Weights of a small GPT-style language model, trained from scratch on English Wikipedia: vocabulary 2217, LayerNorm before each block.
Each number is 50 + 15 x the weight over its row's rms, rounded and kept within 0 to 99. Layers, rows and columns count from 0. The size before them is the row's rms in percent of the matrix's.

# layer 8 MLP up, 192x64, rms 0.168, rows 100-121, columns 0-63
093:38 39 45 65 49 42 58 30 45 39 56 60 43 53 68 45 20 41 72 58 31 57 61 71 48 64 32 52 66 33 20 44 66 60 28 55 39 35 53 56 69 70 33 51 55 37 49 73 69 70 22 74 37 46 44 20 43 24 57 44 69 69 60 38
094:59 24 38 44 47 42 49 44 46 49 73 55 59 79 60 66 53 60 69 37 45 51 30 54 47 54 44 64 81 48 76 33 23 48 59 48 66 63 60 33 50 26 59 42 35 41 38 40 39 71 55 45 37 50 41 45 46 25 73 53 47 88 56 08
104:32 50 23 33 56 28 67 45 25 50 44 43 33 50 66 40 51 44 63 51 34 39 61 57 66 45 44 63 63 42 57 61 81 58 35 79 40 47 64 67 70 32 48 38 27 50 36 47 19 42 52 64 51 68 39 74 47 37 53 50 58 84 17 40
081:36 44 52 33 27 24 33 46 54 64 62 60 59 58 45 70 51 73 58 49 50 42 44 56 47 51 46 49 53 94 55 33 64 53 29 38 45 57 59 82 52 23 25 36 62 58 41 59 49 61 34 60 45 73 75 54 38 67 29 36 68 46 14 47
107:49 41 75 61 34 44 51 53 35 30 34 77 43 38 28 55 49 73 75 28 65 48 57 43 35 61 53 38 44 62 47 70 34 23 50 48 48 59 52 57 50 34 50 61 11 34 58 49 71 63 48 37 53 64 48 70 27 75 59 54 34 31 56 15
129:46 46 36 35 42 58 66 53 54 38 69 45 50 49 62 49 60 11 46 66 40 34 68 33 51 48 43 59 51 50 49 56 41 54 63 58 30 45 62 16 26 61 60 30 74 79 43 96 54 59 29 70 55 42 52 77 35 64 33 46 36 66 44 54
099:73 40 39 48 60 67 38 62 74 62 43 28 37 63 61 68 48 43 53 48 43 66 50 27 70 26 75 45 65 39 22 65 47 52 52 21 46 24 64 34 35 52 11 49 46 47 85 42 31 43 65 33 56 35 61 41 45 46 51 56 61 52 42 67
105:64 74 45 59 71 61 52 11 63 46 57 56 37 47 47 44 61 73 51 71 75 33 24 62 80 48 39 46 59 52 46 38 53 43 58 39 48 91 49 61 45 54 48 43 23 18 61 35 39 49 19 67 68 49 39 51 53 53 59 29 51 43 56 63
082:64 68 40 43 79 62 85 57 19 40 33 62 45 61 36 41 63 49 59 43 55 65 38 39 50 29 50 46 60 70 37 66 79 46 47 42 23 40 41 68 55 42 70 33 28 67 40 53 54 38 61 30 38 40 34 35 61 41 78 34 38 28 65 55
086:56 56 70 68 48 37 46 57 37 54 11 51 51 73 49 54 39 36 60 50 42 49 53 23 29 28 49 86 44 41 27 51 48 35 73 57 50 53 62 61 21 50 68 55 39 41 65 22 81 59 70 65 45 29 69 55 67 49 51 35 52 55 66 63
096:70 59 73 09 39 52 33 70 47 53 55 13 60 78 34 56 35 62 51 35 51 52 36 27 44 78 60 38 42 28 60 45 62 33 30 56 52 63 53 56 53 48 43 45 41 52 56 47 45 29 54 25 50 56 32 45 63 58 38 34 88 53 59 35
108:65 38 33 55 75 76 63 35 72 50 52 74 48 26 47 53 48 08 57 75 58 54 48 53 56 48 51 48 68 50 46 39 54 39 51 59 50 32 33 44 29 40 71 57 75 42 23 12 36 41 40 71 55 60 49 37 73 37 43 54 57 53 61 27
099:77 39 58 59 56 63 72 46 73 37 52 60 43 60 31 34 59 29 69 66 76 47 53 35 40 28 65 63 54 42 58 43 26 56 25 35 50 44 43 24 23 64 69 64 35 70 72 57 41 56 66 58 34 38 58 29 46 64 30 55 43 27 38 70
107:47 73 82 55 48 16 34 45 43 49 35 46 31 30 39 38 54 68 48 49 95 39 40 54 39 63 61 62 65 27 44 37 56 77 44 43 64 60 74 49 44 59 50 73 59 53 69 59 33 47 67 53 44 37 49 33 39 17 46 40 66 40 67 54
092:43 36 51 62 37 55 38 55 62 43 61 61 40 52 52 59 54 47 38 38 52 43 64 13 26 52 56 45 59 37 39 35 33 51 44 67 60 79 29 41 20 34 52 71 52 52 08 70 53 41 51 26 70 65 73 47 55 58 40 43 34 59 88 56
093:31 67 49 42 89 53 66 67 52 62 35 65 44 55 59 61 48 60 70 42 39 42 39 46 28 41 78 62 23 38 38 51 45 59 49 59 71 41 64 44 26 63 35 20 77 49 52 41 74 55 61 52 60 24 75 25 62 54 57 56 35 48 35 65
088:59 71 47 43 47 35 13 56 55 43 69 65 48 83 56 45 49 56 35 53 46 54 47 70 48 32 61 52 38 23 52 57 41 86 60 39 56 53 40 70 69 45 46 44 46 29 56 74 54 85 37 56 37 47 53 60 21 53 40 15 76 56 51 43
100:31 53 82 62 78 43 37 54 52 34 79 34 44 71 59 40 55 46 19 60 61 60 40 54 72 69 65 42 38 55 19 52 57 38 54 59 36 31 40 38 52 81 41 56 37 43 23 66 47 53 31 54 55 65 31 63 67 47 32 67 30 56 66 50
114:58 55 44 25 62 39 47 76 52 56 18 47 45 32 50 56 48 50 21 45 70 50 54 49 25 70 42 56 33 33 58 78 31 46 52 64 36 35 57 47 56 51 36 48 57 62 72 37 42 54 70 11 59 66 30 66 49 64 59 58 48 70 89 56
094:51 40 28 46 58 49 51 34 63 76 48 41 46 89 63 65 51 52 24 63 43 44 54 61 21 45 43 40 56 52 49 54 40 35 28 19 94 28 44 29 59 35 33 51 46 68 59 53 34 49 48 60 58 55 32 51 64 52 49 33 78 59 46 25
086:39 66 61 51 54 81 49 43 39 38 43 72 24 36 27 46 42 55 71 48 35 49 60 57 40 45 40 74 54 69 42 35 60 65 59 70 35 48 44 46 48 27 17 86 53 54 61 33 74 69 62 75 36 61 20 38 48 52 37 41 32 39 49 47
094:63 80 50 47 33 64 45 57 26 24 44 29 36 52 41 62 60 32 57 36 39 83 30 78 37 41 50 62 39 66 48 40 58 45 30 59 57 65 72 51 24 36 43 53 58 52 48 63 46 41 71 56 63 62 80 65 23 44 61 61 54 82 44 39